python train.py --d_mlp=896 --vocab_size=8192 --activation="gelu" --norm_eps=1e-06 --positions="learned" --init="normal" --init_std_o=0.0094 --init_out_by_depth=true --lr_head=0.00745 --final_lr_fraction=0.1 --doc_mask=true --steps=2987
Each number is 200 + 20 x the weight over its row's rms, rounded and kept within 0 to 999. Layers, rows and columns count from 0. The size before them is the row's rms in percent of the matrix's.

# layer 2 MLP up, 896x224, rms 0.122, rows 12-74, columns 112-223
094,211,247,200,203,222,196,209,217,209,197,210,223,232,159,224,178,212,190,186,212,205,208,194,211,214,211,241,218,198,205,202,189,186,196,224,201,169,224,198,168,200,150,199,198,219,199,213,196,195,195,178,231,211,176,168,220,188,194,193,184,238,178,205,242,219,194,250,185,224,190,173,201,224,209,173,158,196,182,177,224,193,211,190,203,193,197,215,157,204,220,189,201,194,198,197,224,179,210,208,182,214,207,194,213,204,237,203,184,196,248,185,195
105,200,230,199,216,218,193,187,218,211,221,195,189,198,177,217,201,229,201,208,180,212,184,211,214,189,192,205,171,184,174,204,181,242,192,211,216,230,214,189,189,180,217,196,222,208,181,220,194,172,195,237,155,225,182,212,227,212,193,224,194,195,177,166,181,200,173,180,224,223,187,187,227,251,207,219,200,190,211,188,222,195,191,173,197,184,210,211,183,183,212,221,202,199,233,163,253,191,232,215,222,189,212,219,176,225,156,188,203,212,215,183,213
105,219,214,155,233,207,189,194,151,191,187,169,204,205,195,196,192,167,247,202,168,214,212,182,205,211,211,229,220,188,225,187,195,215,204,221,199,211,200,184,164,200,218,224,175,162,201,199,208,215,231,203,239,192,207,220,182,170,209,243,193,171,209,208,193,194,195,221,201,165,222,225,187,228,199,187,247,180,210,143,164,197,243,205,212,196,208,225,180,210,241,180,177,186,194,209,192,201,166,171,170,212,205,213,223,175,201,198,204,186,214,194,175
110,230,215,207,266,191,212,150,199,178,193,177,217,215,217,216,170,224,203,154,186,173,231,160,183,214,201,189,215,194,198,206,195,216,161,201,214,208,199,208,212,211,207,200,195,187,182,184,176,232,176,220,250,182,212,174,212,209,239,224,198,166,188,206,154,188,190,211,206,218,206,200,167,218,186,204,226,182,205,181,186,196,191,177,227,243,216,223,186,168,224,224,160,208,218,198,211,221,201,189,183,200,199,190,184,207,181,180,203,191,194,220,201
099,182,199,204,211,205,181,199,201,192,186,196,240,211,198,229,202,191,211,190,173,184,180,213,217,182,195,243,204,190,189,190,195,220,183,232,207,207,193,183,189,192,206,177,213,204,205,192,146,198,208,178,204,208,211,236,165,213,183,195,163,197,238,207,186,205,179,203,179,179,197,213,228,224,192,175,195,201,210,194,170,203,159,200,178,175,169,216,183,208,236,217,184,183,172,224,191,207,223,180,190,238,194,195,177,222,169,222,205,240,161,244,189
105,222,184,211,194,172,234,200,196,161,215,202,192,220,197,187,198,221,190,170,210,172,220,209,225,204,205,188,200,204,212,171,230,204,201,207,212,232,201,214,174,211,214,222,206,194,193,216,206,178,179,223,224,200,206,208,204,153,200,210,217,196,200,173,195,220,167,198,209,224,196,197,213,198,208,155,204,228,196,186,218,210,219,158,161,206,188,231,222,154,199,204,169,181,193,223,201,211,194,194,218,194,181,215,215,228,166,205,213,201,190,201,194
098,218,194,261,175,184,154,177,173,219,231,168,187,181,166,210,188,221,198,226,202,205,190,169,184,185,224,223,216,204,208,151,159,189,203,203,231,219,229,175,204,179,218,200,217,180,182,234,227,192,187,181,180,191,196,222,184,233,242,219,214,182,177,183,202,165,257,236,207,173,207,215,217,211,192,225,176,212,139,197,201,212,184,176,185,203,183,201,224,196,199,196,184,195,198,198,206,192,190,202,196,210,202,178,197,204,185,193,177,177,200,181,186
092,194,183,210,202,239,176,220,209,198,180,189,207,208,218,242,205,200,228,232,186,210,205,205,195,179,183,208,205,180,210,222,201,182,210,161,193,218,212,228,228,177,220,182,208,181,194,199,209,170,198,210,179,188,213,198,219,225,189,222,235,201,179,208,228,218,170,201,217,188,144,229,198,195,155,221,211,213,188,220,210,207,169,218,185,210,227,192,213,184,205,198,204,192,219,197,243,197,165,231,215,193,225,222,242,211,206,184,212,209,221,231,201
092,206,225,207,202,195,206,145,161,215,208,199,194,178,177,189,207,227,202,210,188,178,199,192,202,194,211,197,191,190,214,195,194,217,191,201,220,211,222,185,233,193,181,211,189,178,160,201,192,219,213,190,204,174,168,214,204,218,195,193,219,191,171,216,185,210,150,244,179,219,241,155,179,190,223,195,210,205,157,206,197,237,217,181,191,212,172,212,205,188,192,216,188,192,175,190,209,193,206,211,206,166,212,209,181,197,213,210,177,182,195,165,199
096,227,256,216,192,176,182,167,181,229,205,211,189,200,191,192,195,225,199,194,216,198,211,189,194,176,185,150,177,222,203,180,182,211,259,198,189,213,202,186,174,213,201,209,179,185,189,218,205,190,183,196,210,214,183,165,186,200,137,208,201,205,205,222,206,151,176,225,183,232,220,170,195,179,197,180,188,227,192,189,198,211,169,176,224,201,208,193,198,194,224,221,212,178,172,235,207,215,218,214,191,204,224,174,243,206,198,205,212,203,215,172,195
099,183,199,201,219,233,184,208,204,211,202,207,195,223,188,199,193,217,190,209,189,211,178,196,196,182,215,226,188,165,190,232,240,199,204,156,177,209,233,203,177,178,199,206,197,208,207,179,203,202,182,209,226,237,202,190,182,195,188,181,190,230,185,186,209,211,234,182,218,185,188,225,221,215,186,228,203,210,185,185,205,200,193,199,197,233,183,184,143,196,200,243,220,194,218,221,232,225,189,197,166,180,194,209,162,198,190,188,207,196,188,192,188
100,186,212,234,185,194,178,177,199,178,219,198,170,205,193,197,205,207,166,206,205,230,239,153,226,185,202,219,171,166,217,190,192,200,194,214,183,198,212,221,244,169,194,173,190,198,185,194,208,201,206,168,221,169,224,180,150,211,170,178,180,205,247,200,209,225,143,220,225,221,196,182,155,214,224,206,203,190,245,182,206,206,208,208,212,212,169,191,188,207,189,209,203,211,194,197,221,204,230,204,209,180,172,168,188,178,176,176,201,165,162,180,190
125,238,186,221,196,194,187,172,187,221,231,193,221,171,181,205,213,175,206,217,163,191,210,222,183,204,190,204,164,192,179,182,199,185,194,233,208,212,203,166,188,202,184,225,143,199,165,219,192,266,169,190,175,211,218,199,190,204,239,199,206,192,202,181,197,189,198,182,193,187,191,212,217,176,212,223,164,196,181,210,142,199,200,190,223,223,190,184,243,257,205,195,199,221,195,201,211,199,188,200,224,190,200,156,213,206,228,223,181,178,222,204,211
094,189,196,213,225,169,206,201,163,187,208,232,194,221,173,198,195,205,176,202,195,202,213,169,219,167,162,191,198,212,210,245,200,171,207,196,206,213,212,176,212,222,192,215,235,224,201,209,195,204,204,188,190,182,219,198,226,232,230,189,238,211,199,202,206,189,181,184,256,205,168,200,193,172,220,169,182,199,232,220,144,188,212,180,196,204,202,185,236,196,180,215,170,202,261,192,194,190,271,213,194,207,190,185,222,168,236,212,205,208,183,163,232
094,195,164,239,204,203,192,196,176,194,188,190,207,214,217,164,181,192,184,190,209,185,199,213,234,194,222,227,181,160,178,205,223,207,207,203,180,200,147,164,191,205,194,244,209,186,201,195,209,153,176,220,208,156,197,211,166,181,190,208,210,256,235,209,214,197,196,202,220,201,197,233,209,179,166,192,193,225,201,218,202,229,183,204,194,204,214,200,188,199,179,243,218,217,207,182,199,199,209,194,201,183,181,189,190,183,176,194,237,208,185,240,229
096,174,227,214,241,192,196,171,230,194,148,193,205,176,195,213,185,164,209,221,177,198,207,170,189,220,199,247,200,201,177,198,198,186,194,195,204,197,203,244,192,183,210,209,208,200,206,161,187,210,179,229,206,195,188,195,197,201,187,208,167,229,218,187,210,181,222,220,197,201,204,148,189,206,208,197,229,190,190,181,202,233,198,191,198,216,186,183,238,185,206,243,173,203,224,214,196,206,211,201,217,214,205,195,196,200,192,179,220,220,220,207,214
103,157,182,204,230,190,211,224,174,224,165,207,210,173,225,166,200,219,216,183,206,205,204,207,212,192,212,197,199,205,188,171,171,221,191,179,220,190,206,217,193,181,209,236,218,201,168,192,192,196,221,201,203,193,201,197,180,246,154,219,180,233,210,197,189,225,213,214,207,249,212,216,204,189,187,216,213,198,203,197,210,182,171,182,184,198,191,187,196,233,190,219,197,244,211,207,189,228,171,215,188,196,200,189,198,210,171,229,164,200,185,204,220
093,215,206,207,200,199,194,198,170,198,210,226,200,208,196,192,211,170,159,214,199,185,206,176,195,209,182,211,219,196,194,194,163,221,184,185,202,181,186,228,224,212,209,187,201,168,200,184,248,186,190,177,176,226,203,237,205,187,191,191,213,182,176,166,217,172,227,203,173,194,154,188,193,245,202,200,215,211,214,214,199,227,191,232,217,201,215,195,181,169,231,214,201,218,207,201,182,186,191,181,203,209,190,184,173,220,192,216,238,222,204,191,192
087,188,227,210,210,210,203,193,201,226,206,224,240,178,229,187,180,171,198,222,200,207,174,193,193,184,199,210,223,183,201,196,190,172,188,215,189,197,218,192,159,194,178,195,167,168,184,221,236,210,179,231,235,210,233,204,227,212,219,217,193,196,170,212,212,210,223,199,215,187,181,194,184,216,168,166,195,187,208,183,226,210,232,181,179,245,190,207,209,224,151,240,194,199,189,189,213,214,193,184,182,210,228,185,231,192,191,188,234,190,193,183,214
103,163,187,193,184,202,175,207,191,206,185,182,201,183,199,184,189,220,190,243,186,206,223,206,204,210,239,212,173,171,234,248,194,186,179,212,200,213,203,184,185,180,209,199,186,230,176,205,215,173,234,214,230,220,205,167,222,192,195,219,209,252,214,175,208,194,220,196,254,207,200,188,191,230,191,177,203,186,192,202,224,214,181,202,216,200,177,219,219,216,198,235,190,187,184,226,195,169,193,170,173,222,174,245,198,212,202,184,172,221,187,223,210
107,198,203,199,176,178,207,172,196,245,238,227,182,217,151,221,184,177,226,192,158,191,178,209,211,199,200,228,227,230,241,186,177,178,176,204,220,191,200,197,249,196,209,208,190,185,154,186,206,199,219,186,172,214,178,229,201,218,208,247,213,201,210,215,202,202,190,188,179,210,238,220,169,217,210,204,203,196,198,207,185,225,215,193,219,206,192,189,199,204,218,157,180,217,205,197,192,214,190,207,197,164,205,210,201,218,223,145,198,168,182,210,209
104,218,189,201,210,208,182,205,186,171,213,165,231,186,234,217,216,215,214,189,212,200,198,174,175,194,211,148,197,191,205,162,233,202,227,197,179,225,179,229,183,246,214,207,161,206,182,189,202,203,202,245,193,213,212,213,215,201,210,230,213,204,197,174,226,233,210,217,200,183,217,263,204,236,198,211,209,183,215,162,174,168,215,205,232,234,212,171,226,208,162,212,181,155,208,173,214,200,194,230,220,202,164,207,203,192,181,184,230,171,166,197,210
103,220,206,212,206,196,180,140,174,239,231,209,189,173,190,170,199,189,203,211,142,192,229,182,221,226,201,188,182,213,201,210,222,176,201,204,205,207,218,185,192,221,185,195,186,180,232,195,231,222,191,194,181,202,220,201,184,205,220,186,210,189,205,199,180,188,185,200,176,182,183,210,222,186,204,206,203,208,222,212,136,221,191,180,218,225,198,196,175,210,230,176,191,183,206,197,212,177,165,183,219,206,219,159,191,211,214,197,167,225,201,234,207
106,197,145,221,203,216,207,181,199,209,213,204,194,191,178,212,203,214,206,189,227,233,188,239,213,239,222,200,188,173,187,218,202,196,179,197,202,175,200,199,189,211,208,178,212,241,207,166,205,213,185,180,237,188,199,194,222,155,200,203,220,217,194,225,218,193,195,171,174,201,213,194,243,214,203,178,187,208,220,187,234,213,212,228,203,211,206,203,199,191,218,197,172,228,191,186,187,199,203,191,210,221,187,181,179,219,194,237,227,158,186,205,223
102,202,155,180,210,235,161,220,177,206,207,166,229,226,210,193,209,173,186,199,196,210,173,177,217,211,232,197,181,195,204,194,203,179,220,172,203,171,156,215,207,205,212,183,220,197,217,181,202,197,214,176,214,200,225,202,160,196,204,214,186,222,233,168,207,176,235,173,206,228,226,187,181,222,194,203,178,203,214,225,182,203,204,211,193,172,198,178,189,182,221,220,222,174,223,196,207,220,245,213,202,189,206,230,207,226,216,197,201,234,161,203,168
100,209,205,185,226,184,183,232,235,187,171,203,186,207,210,188,207,187,201,216,213,232,196,178,186,201,191,211,238,206,172,195,163,180,241,201,203,212,206,180,208,207,213,231,181,216,202,182,224,215,169,189,198,153,190,185,226,194,188,213,153,181,208,205,172,199,183,185,205,202,204,186,189,250,177,196,192,218,194,212,227,198,197,173,184,237,206,185,173,182,232,210,195,178,239,192,220,218,201,230,184,160,203,187,234,221,165,184,214,214,196,199,169
089,216,208,224,205,201,225,192,184,230,186,232,163,167,230,178,226,200,187,189,212,202,210,194,208,196,198,186,190,226,192,211,186,204,212,155,208,220,211,164,180,181,182,221,204,183,219,209,186,190,175,167,216,225,199,255,195,204,174,218,197,212,207,209,193,208,163,224,208,194,210,215,229,228,203,209,201,210,243,185,185,200,197,213,225,215,173,211,215,197,186,166,189,190,234,205,182,207,187,226,247,223,188,255,181,215,159,184,203,233,212,190,219
094,219,183,184,192,205,179,215,221,206,231,166,189,196,210,202,199,186,183,191,189,179,220,212,214,223,204,228,182,223,221,178,208,203,218,239,202,219,217,187,224,220,195,207,201,209,225,195,178,160,221,235,189,175,198,201,213,192,177,192,211,205,212,204,178,206,236,207,216,199,207,202,175,224,196,198,225,174,191,210,218,168,195,226,188,213,197,210,204,195,182,203,214,196,213,186,215,213,209,155,158,164,190,190,257,160,242,202,190,181,212,197,211
102,195,229,208,164,208,221,190,182,179,204,190,239,241,191,190,190,225,169,205,182,210,203,197,213,187,198,207,198,202,173,205,242,168,203,195,197,198,157,162,204,219,190,195,194,191,216,212,233,222,206,195,204,192,204,218,203,224,204,214,197,215,147,203,169,190,192,224,179,207,201,186,175,204,222,185,215,182,179,208,194,202,190,178,205,223,209,176,215,210,204,216,194,212,198,208,180,201,188,208,187,227,204,183,214,195,206,170,221,191,193,200,220
102,207,230,199,175,198,201,186,195,227,204,215,139,230,174,206,221,183,238,220,217,183,196,214,196,159,211,221,185,190,217,182,221,224,207,225,201,212,259,210,201,188,196,184,190,176,195,205,228,196,207,212,170,171,210,179,228,207,201,212,215,171,174,215,220,205,181,218,200,224,199,173,202,214,197,178,197,235,182,203,193,223,239,221,204,223,205,215,153,228,200,161,175,201,211,181,190,204,188,199,195,213,222,199,207,194,231,196,207,171,192,174,213
103,165,226,184,228,195,176,196,213,189,179,149,198,195,235,184,204,184,207,197,176,175,222,201,185,182,199,193,193,204,197,193,189,189,216,196,200,184,195,223,178,184,226,200,194,207,245,185,200,176,210,198,221,223,214,198,219,177,204,206,202,190,179,167,232,185,173,222,179,191,168,202,162,205,200,211,214,218,225,186,201,198,160,211,207,180,195,211,216,205,169,213,206,192,172,205,173,199,218,195,224,192,201,217,203,197,245,212,210,163,208,199,213
094,219,181,224,184,208,191,196,187,234,190,211,205,199,194,186,199,203,168,198,220,202,229,205,198,183,223,195,214,211,194,147,207,226,198,244,232,208,235,218,201,205,211,182,168,170,162,188,168,206,194,189,188,224,218,202,192,208,198,216,215,155,186,207,235,216,219,241,193,206,225,238,188,206,206,147,189,189,210,223,156,178,184,200,220,203,202,246,170,213,217,190,205,205,178,171,203,198,220,220,194,225,196,213,193,196,207,203,181,202,190,192,197
107,203,204,189,188,215,191,197,172,163,201,205,198,205,208,186,185,170,182,208,163,232,191,171,187,200,204,188,185,165,217,222,202,250,216,195,225,222,209,188,196,191,154,206,187,208,207,208,180,175,205,195,214,188,218,188,207,189,216,202,198,198,201,207,176,227,225,200,208,160,195,218,236,209,176,233,185,207,195,216,201,185,181,226,191,203,247,214,187,211,191,253,193,208,188,210,184,248,189,253,194,241,201,217,170,205,207,216,194,166,159,219,215
105,208,209,229,205,205,242,212,203,213,159,205,196,192,182,216,200,161,221,228,234,178,197,185,188,176,148,157,184,215,237,161,201,241,212,179,181,181,178,176,205,203,189,232,184,194,197,217,178,173,204,179,208,202,218,189,188,216,198,218,194,224,180,197,188,213,219,202,175,223,178,223,185,195,212,174,218,180,201,207,169,179,220,184,204,171,189,168,192,224,166,224,204,188,221,188,184,195,229,198,176,199,208,224,191,200,187,202,213,230,232,195,183
109,196,205,217,188,209,208,223,231,203,234,233,182,188,227,229,218,168,156,226,202,190,201,207,186,214,186,190,198,200,218,214,182,187,189,198,202,172,199,222,166,195,236,179,233,221,191,193,223,213,206,203,199,183,210,176,227,184,212,211,191,212,162,159,149,190,194,215,187,169,211,208,195,179,172,220,176,198,187,198,199,206,186,206,231,191,235,190,176,170,215,191,218,164,195,187,208,217,191,224,185,171,215,176,192,209,177,195,183,207,230,198,257
103,191,205,180,186,198,230,190,195,252,189,186,227,172,225,213,192,186,203,196,202,202,174,221,204,212,234,224,190,198,219,225,212,185,222,221,206,174,198,166,177,183,184,184,223,205,210,187,186,162,195,205,193,152,207,198,210,217,180,193,196,219,185,202,210,188,189,246,184,242,185,232,232,209,185,181,209,210,156,157,216,192,223,142,207,187,215,191,173,198,224,193,181,218,210,177,199,206,205,186,179,150,201,169,253,215,174,185,225,213,178,191,182
108,198,199,215,210,190,186,228,191,196,206,236,167,214,234,171,194,178,152,221,188,218,207,191,175,207,244,188,190,199,227,223,182,244,191,203,220,210,232,195,163,196,148,184,161,227,221,188,180,204,178,206,227,199,212,198,184,209,169,189,228,233,208,208,208,192,234,243,175,171,210,195,212,181,191,216,207,188,177,154,219,199,163,181,206,201,183,192,214,204,226,256,211,194,153,196,205,178,210,196,210,219,186,194,181,229,207,203,226,188,221,141,228
099,208,173,180,172,237,194,188,186,235,206,169,199,183,169,200,232,209,186,241,223,200,217,205,184,200,220,230,213,193,212,209,188,188,214,189,232,192,193,162,191,197,173,203,211,212,188,198,215,208,191,217,209,188,215,174,172,219,181,223,187,212,238,231,180,174,229,188,176,198,212,211,164,210,177,200,227,243,198,201,220,205,185,219,203,233,218,201,177,169,220,212,243,204,209,202,204,171,193,158,220,160,175,196,216,211,180,200,184,177,182,180,225
095,202,215,193,237,247,174,203,255,195,241,179,162,219,228,173,215,205,204,236,166,201,210,175,171,191,170,194,213,191,195,229,153,176,212,174,230,189,180,215,187,205,193,196,229,217,192,204,175,207,226,178,238,174,203,219,208,210,190,204,243,209,177,195,206,207,217,219,189,179,177,177,210,224,227,216,201,177,184,210,203,201,179,160,199,193,184,213,207,194,186,234,188,164,189,224,196,188,194,227,185,205,223,226,225,215,233,183,229,185,203,203,225
090,206,196,210,182,195,182,212,204,208,177,185,203,211,206,197,175,195,184,187,168,235,191,201,198,193,207,195,208,171,190,183,221,192,159,193,185,186,209,192,201,194,189,179,178,197,216,213,175,246,204,214,222,190,190,216,233,227,170,239,204,197,198,207,199,182,214,218,194,230,197,224,231,173,214,220,208,161,199,210,205,197,203,185,221,219,195,185,188,184,174,208,196,201,210,204,199,204,220,213,181,194,208,185,214,203,207,197,178,226,149,204,174
117,243,191,203,172,179,176,184,175,191,240,177,175,196,241,190,194,217,200,223,178,233,213,181,213,191,203,228,219,161,201,205,189,211,219,208,202,226,201,249,186,189,163,222,206,203,172,174,221,199,188,191,181,208,206,188,217,179,210,166,187,217,209,203,212,185,225,192,196,179,190,218,206,217,207,234,227,213,181,177,177,194,210,173,228,210,216,174,219,221,214,167,212,205,211,198,215,208,208,140,224,215,215,216,191,227,261,209,212,199,191,199,193
104,181,199,161,217,208,204,219,201,188,207,219,192,156,195,181,223,199,199,190,219,210,177,232,187,243,238,151,195,204,158,189,181,171,245,196,195,202,200,233,169,194,205,200,231,194,223,199,211,195,210,229,219,168,205,225,218,166,210,143,210,185,244,173,215,167,209,207,170,187,184,213,157,231,197,220,195,217,235,228,172,180,189,203,193,184,212,214,199,188,164,187,191,188,211,211,173,199,234,160,223,208,205,197,197,218,232,216,214,217,166,206,190
106,248,227,195,185,196,175,210,221,202,192,202,165,192,179,213,192,238,193,195,186,214,214,211,195,181,165,207,192,170,212,179,198,193,206,182,180,187,228,228,197,195,180,184,187,223,207,221,173,165,188,198,206,187,178,199,207,195,205,181,201,157,192,198,176,214,238,216,217,197,162,181,218,202,202,165,179,203,199,181,182,201,166,204,200,215,197,226,189,180,180,222,235,206,197,231,210,172,185,214,163,212,195,224,167,235,197,237,196,236,168,209,242
092,182,244,192,208,213,183,199,226,200,195,187,214,236,188,206,197,169,186,205,197,221,195,162,187,203,205,226,237,187,178,201,179,197,211,218,213,192,204,203,184,178,213,216,184,203,187,254,211,221,205,180,206,171,224,201,153,168,188,203,173,228,167,223,176,196,206,221,204,196,199,223,196,191,235,207,208,193,171,234,176,168,160,209,219,181,209,217,227,203,231,216,173,209,235,195,176,162,181,190,220,189,190,204,172,192,176,208,163,213,149,193,176
100,200,214,215,191,230,200,182,204,197,231,240,202,210,176,211,213,186,235,201,199,225,182,229,182,162,187,192,199,185,190,163,178,205,215,226,197,184,191,236,196,202,195,186,209,203,161,205,186,223,193,233,229,175,216,204,197,217,230,227,166,197,242,187,176,210,204,223,186,187,176,186,199,180,211,188,204,242,224,185,217,175,181,233,210,214,224,191,174,192,229,155,214,232,171,169,166,214,162,211,191,218,219,198,155,195,169,217,242,185,190,195,222
096,215,213,213,189,249,192,186,210,195,212,236,208,211,183,222,245,165,184,184,174,195,191,217,194,170,198,206,164,166,225,189,194,208,195,209,230,217,240,203,196,210,200,198,176,210,202,202,189,236,207,197,175,207,206,177,178,205,154,194,233,209,182,172,207,193,227,212,198,174,193,184,191,208,260,198,185,192,226,199,184,217,202,218,197,201,206,192,200,224,185,192,222,201,149,154,196,201,205,221,241,181,214,175,202,187,197,192,202,217,242,198,206
098,161,189,243,187,174,171,185,205,210,225,182,213,234,214,219,226,194,212,215,193,222,198,223,203,189,214,190,180,194,201,210,175,184,207,193,201,182,214,189,182,184,209,199,183,214,212,196,216,190,191,233,172,175,194,213,194,157,187,181,184,229,231,204,214,163,213,196,183,177,173,195,187,208,216,185,209,234,212,189,177,243,193,180,182,241,203,159,209,192,197,189,201,205,160,191,200,197,195,220,207,214,205,202,197,224,229,184,218,201,200,169,211
096,187,197,180,201,223,184,183,234,222,197,208,170,176,213,187,203,182,205,203,218,180,207,181,176,231,227,216,186,203,205,181,180,204,174,193,212,213,230,233,175,185,205,208,180,206,193,152,156,169,161,198,225,220,201,206,195,198,187,202,189,153,191,200,190,159,191,218,204,238,168,156,196,215,219,215,217,197,229,158,190,201,184,178,195,220,179,193,206,217,214,186,227,234,138,216,200,227,184,217,230,208,206,214,190,218,181,217,215,220,205,171,235
105,187,213,160,201,219,205,206,226,221,195,193,176,184,204,226,184,199,224,194,189,188,198,199,237,191,188,228,201,193,192,194,190,207,180,197,181,201,174,189,190,220,223,192,196,191,178,190,201,190,193,197,205,202,179,217,230,232,177,170,150,170,198,208,245,207,206,221,203,223,230,184,201,165,206,215,218,207,212,221,174,216,190,210,211,214,211,198,199,208,206,198,173,198,208,203,198,237,190,218,153,205,233,178,191,219,184,182,218,181,184,216,211
113,216,195,215,189,199,165,186,211,184,182,193,193,185,225,199,206,211,183,159,198,183,236,218,167,209,182,230,191,182,234,219,194,187,185,190,215,189,187,212,165,192,193,194,213,201,187,208,179,174,190,190,213,235,212,207,151,201,204,186,173,226,215,203,216,192,209,215,193,187,153,187,206,249,191,199,175,213,194,194,244,210,175,178,175,170,160,202,217,182,235,225,174,202,192,188,158,213,188,163,226,167,205,230,227,220,212,194,170,184,185,189,207
111,176,191,219,181,220,219,176,211,208,172,200,175,243,184,192,182,222,192,152,174,219,188,176,186,220,170,166,218,192,215,244,201,215,226,173,172,184,184,221,192,192,199,196,191,197,204,228,208,209,153,213,190,178,190,162,224,173,195,180,206,183,188,196,152,187,217,204,248,202,186,207,211,216,182,208,209,173,185,207,259,177,217,195,226,175,245,194,220,209,225,203,219,197,207,227,214,213,194,199,176,204,228,176,207,195,199,192,185,208,209,204,190
095,208,200,204,222,185,173,199,209,172,188,193,191,188,209,173,172,204,186,188,221,213,204,181,186,207,189,220,174,195,185,201,193,217,214,220,235,202,187,237,173,167,213,184,163,179,190,205,183,171,174,174,212,213,205,223,191,177,239,196,218,190,197,174,216,194,217,192,221,170,177,190,233,202,189,174,165,188,183,216,220,195,180,169,238,202,172,181,195,213,191,212,199,209,176,205,204,225,209,234,215,177,175,202,214,198,172,194,208,224,188,203,187
105,223,212,203,201,244,211,170,216,212,188,201,207,181,162,220,180,179,190,195,205,161,216,208,193,185,204,181,196,177,190,204,233,172,177,199,209,172,190,231,188,243,233,203,178,194,173,173,184,213,180,193,226,216,211,221,173,211,222,190,225,221,220,210,217,174,173,206,195,184,199,223,200,217,190,164,216,216,196,194,219,197,179,178,247,218,182,242,192,182,211,226,204,178,206,218,181,185,197,177,234,217,223,204,186,243,191,195,201,214,189,190,201
089,177,223,192,221,186,214,186,213,200,207,203,150,173,172,213,207,187,240,215,193,179,157,198,237,186,217,208,218,194,167,212,230,183,197,189,205,212,218,215,209,179,198,165,168,232,206,219,171,209,211,193,198,208,180,193,199,170,188,177,167,214,211,236,171,176,172,208,169,173,173,232,216,210,201,171,193,192,186,174,214,210,194,219,196,185,217,202,213,174,185,160,185,200,192,198,208,209,239,186,185,187,232,198,207,215,247,199,234,223,201,196,201
095,218,219,186,215,183,183,194,210,231,216,215,189,175,218,216,173,176,209,194,208,193,207,197,231,201,189,181,207,223,250,193,204,174,195,228,204,167,237,233,183,222,179,191,158,167,198,205,190,198,209,180,174,184,199,198,213,181,170,230,187,186,208,182,191,180,203,197,227,226,223,190,197,219,231,183,218,175,207,184,161,197,217,195,188,196,241,218,192,214,178,196,225,176,194,220,216,192,193,180,200,218,204,217,217,182,199,176,234,193,220,196,234
104,245,202,202,206,205,161,230,219,175,193,208,200,202,201,181,194,189,192,197,226,186,206,195,214,194,235,195,195,190,231,185,166,181,180,191,190,217,192,217,196,201,204,181,173,210,171,160,213,173,223,195,221,229,194,202,174,221,161,187,225,214,190,201,197,204,212,181,169,231,237,230,241,218,195,178,196,220,203,187,146,186,172,209,196,204,210,179,196,168,186,202,199,192,200,165,229,197,249,199,178,185,206,184,204,218,168,190,201,186,181,183,218
104,222,207,202,244,159,205,192,238,166,227,218,156,221,228,218,192,193,215,180,209,215,196,212,213,200,214,221,173,205,177,181,225,219,160,224,218,161,186,182,207,213,244,178,186,183,208,211,195,181,169,199,246,201,192,202,215,182,179,220,223,180,190,224,211,168,206,198,205,196,181,198,225,227,181,181,192,234,171,197,229,190,213,156,240,182,167,213,199,181,185,226,177,202,217,219,183,193,223,206,201,191,200,230,218,182,209,189,141,196,208,233,218
091,186,232,178,186,180,195,196,232,213,200,228,203,180,188,193,211,197,246,201,204,204,194,182,213,180,219,184,162,196,201,245,174,188,187,232,177,181,234,167,191,203,199,238,175,200,220,195,193,148,193,169,173,186,199,209,206,182,214,191,213,206,180,202,198,201,225,186,211,196,193,153,247,216,195,180,199,198,221,173,163,179,195,222,186,231,226,217,168,176,157,162,232,185,157,223,188,220,209,216,189,170,225,186,163,203,187,186,237,211,155,208,190
096,188,196,169,240,165,202,153,176,199,215,202,189,194,219,169,211,178,198,170,178,195,222,213,187,211,186,166,200,169,217,206,182,174,225,199,206,180,181,215,186,192,205,240,167,199,206,190,209,183,171,168,209,209,229,222,212,184,204,191,190,150,205,208,151,181,177,169,217,167,219,209,221,233,245,212,211,160,221,182,211,201,189,200,209,215,225,202,237,180,189,194,208,207,217,193,173,208,184,193,211,181,183,197,189,219,179,203,206,192,189,194,221
108,212,201,197,199,184,216,215,208,199,187,202,184,225,214,203,200,180,208,186,236,244,171,197,183,209,178,200,206,213,192,204,194,172,185,180,230,215,223,222,200,210,231,207,207,173,151,158,208,188,204,161,162,222,210,183,167,184,192,185,186,183,204,198,231,158,224,189,195,173,224,243,202,153,206,197,210,213,219,196,245,191,215,217,172,207,163,193,186,229,231,200,175,195,195,185,172,190,186,182,219,208,214,213,192,242,168,206,205,193,196,192,199
098,176,190,232,212,215,193,199,222,177,234,213,183,173,190,134,206,173,158,211,219,210,189,199,161,206,195,197,179,201,224,214,174,215,208,189,201,209,181,221,153,217,191,182,195,199,214,171,205,200,212,233,230,234,215,151,208,206,171,242,237,174,185,219,208,206,204,217,178,198,166,227,225,147,212,174,206,183,205,205,217,221,178,195,223,178,200,171,205,217,173,192,193,211,214,182,189,192,218,210,193,215,204,196,199,211,203,211,224,222,192,181,216
095,182,164,253,224,224,174,157,215,216,179,236,175,246,173,255,186,188,214,214,208,189,234,200,201,219,207,216,202,174,222,207,224,201,162,200,173,194,204,187,197,191,222,216,181,180,175,223,210,223,231,224,166,198,206,237,199,234,188,218,196,220,191,203,192,193,198,227,208,176,211,249,194,201,193,201,199,184,215,190,185,214,216,186,225,198,175,200,193,188,221,174,216,223,220,189,209,193,207,200,215,190,200,183,199,195,203,225,185,199,179,178,177
094,192,175,152,177,198,169,225,200,173,168,232,199,205,197,197,180,215,183,230,174,193,219,228,187,175,220,220,195,198,265,188,157,188,226,204,235,189,185,199,189,213,213,181,209,209,200,178,186,209,206,184,171,224,224,209,224,187,170,216,174,210,190,239,222,153,233,189,163,216,187,241,191,205,187,222,214,204,219,166,238,197,212,211,213,169,188,198,187,191,213,192,216,173,226,217,169,231,245,213,203,199,209,191,197,178,210,177,228,213,228,176,198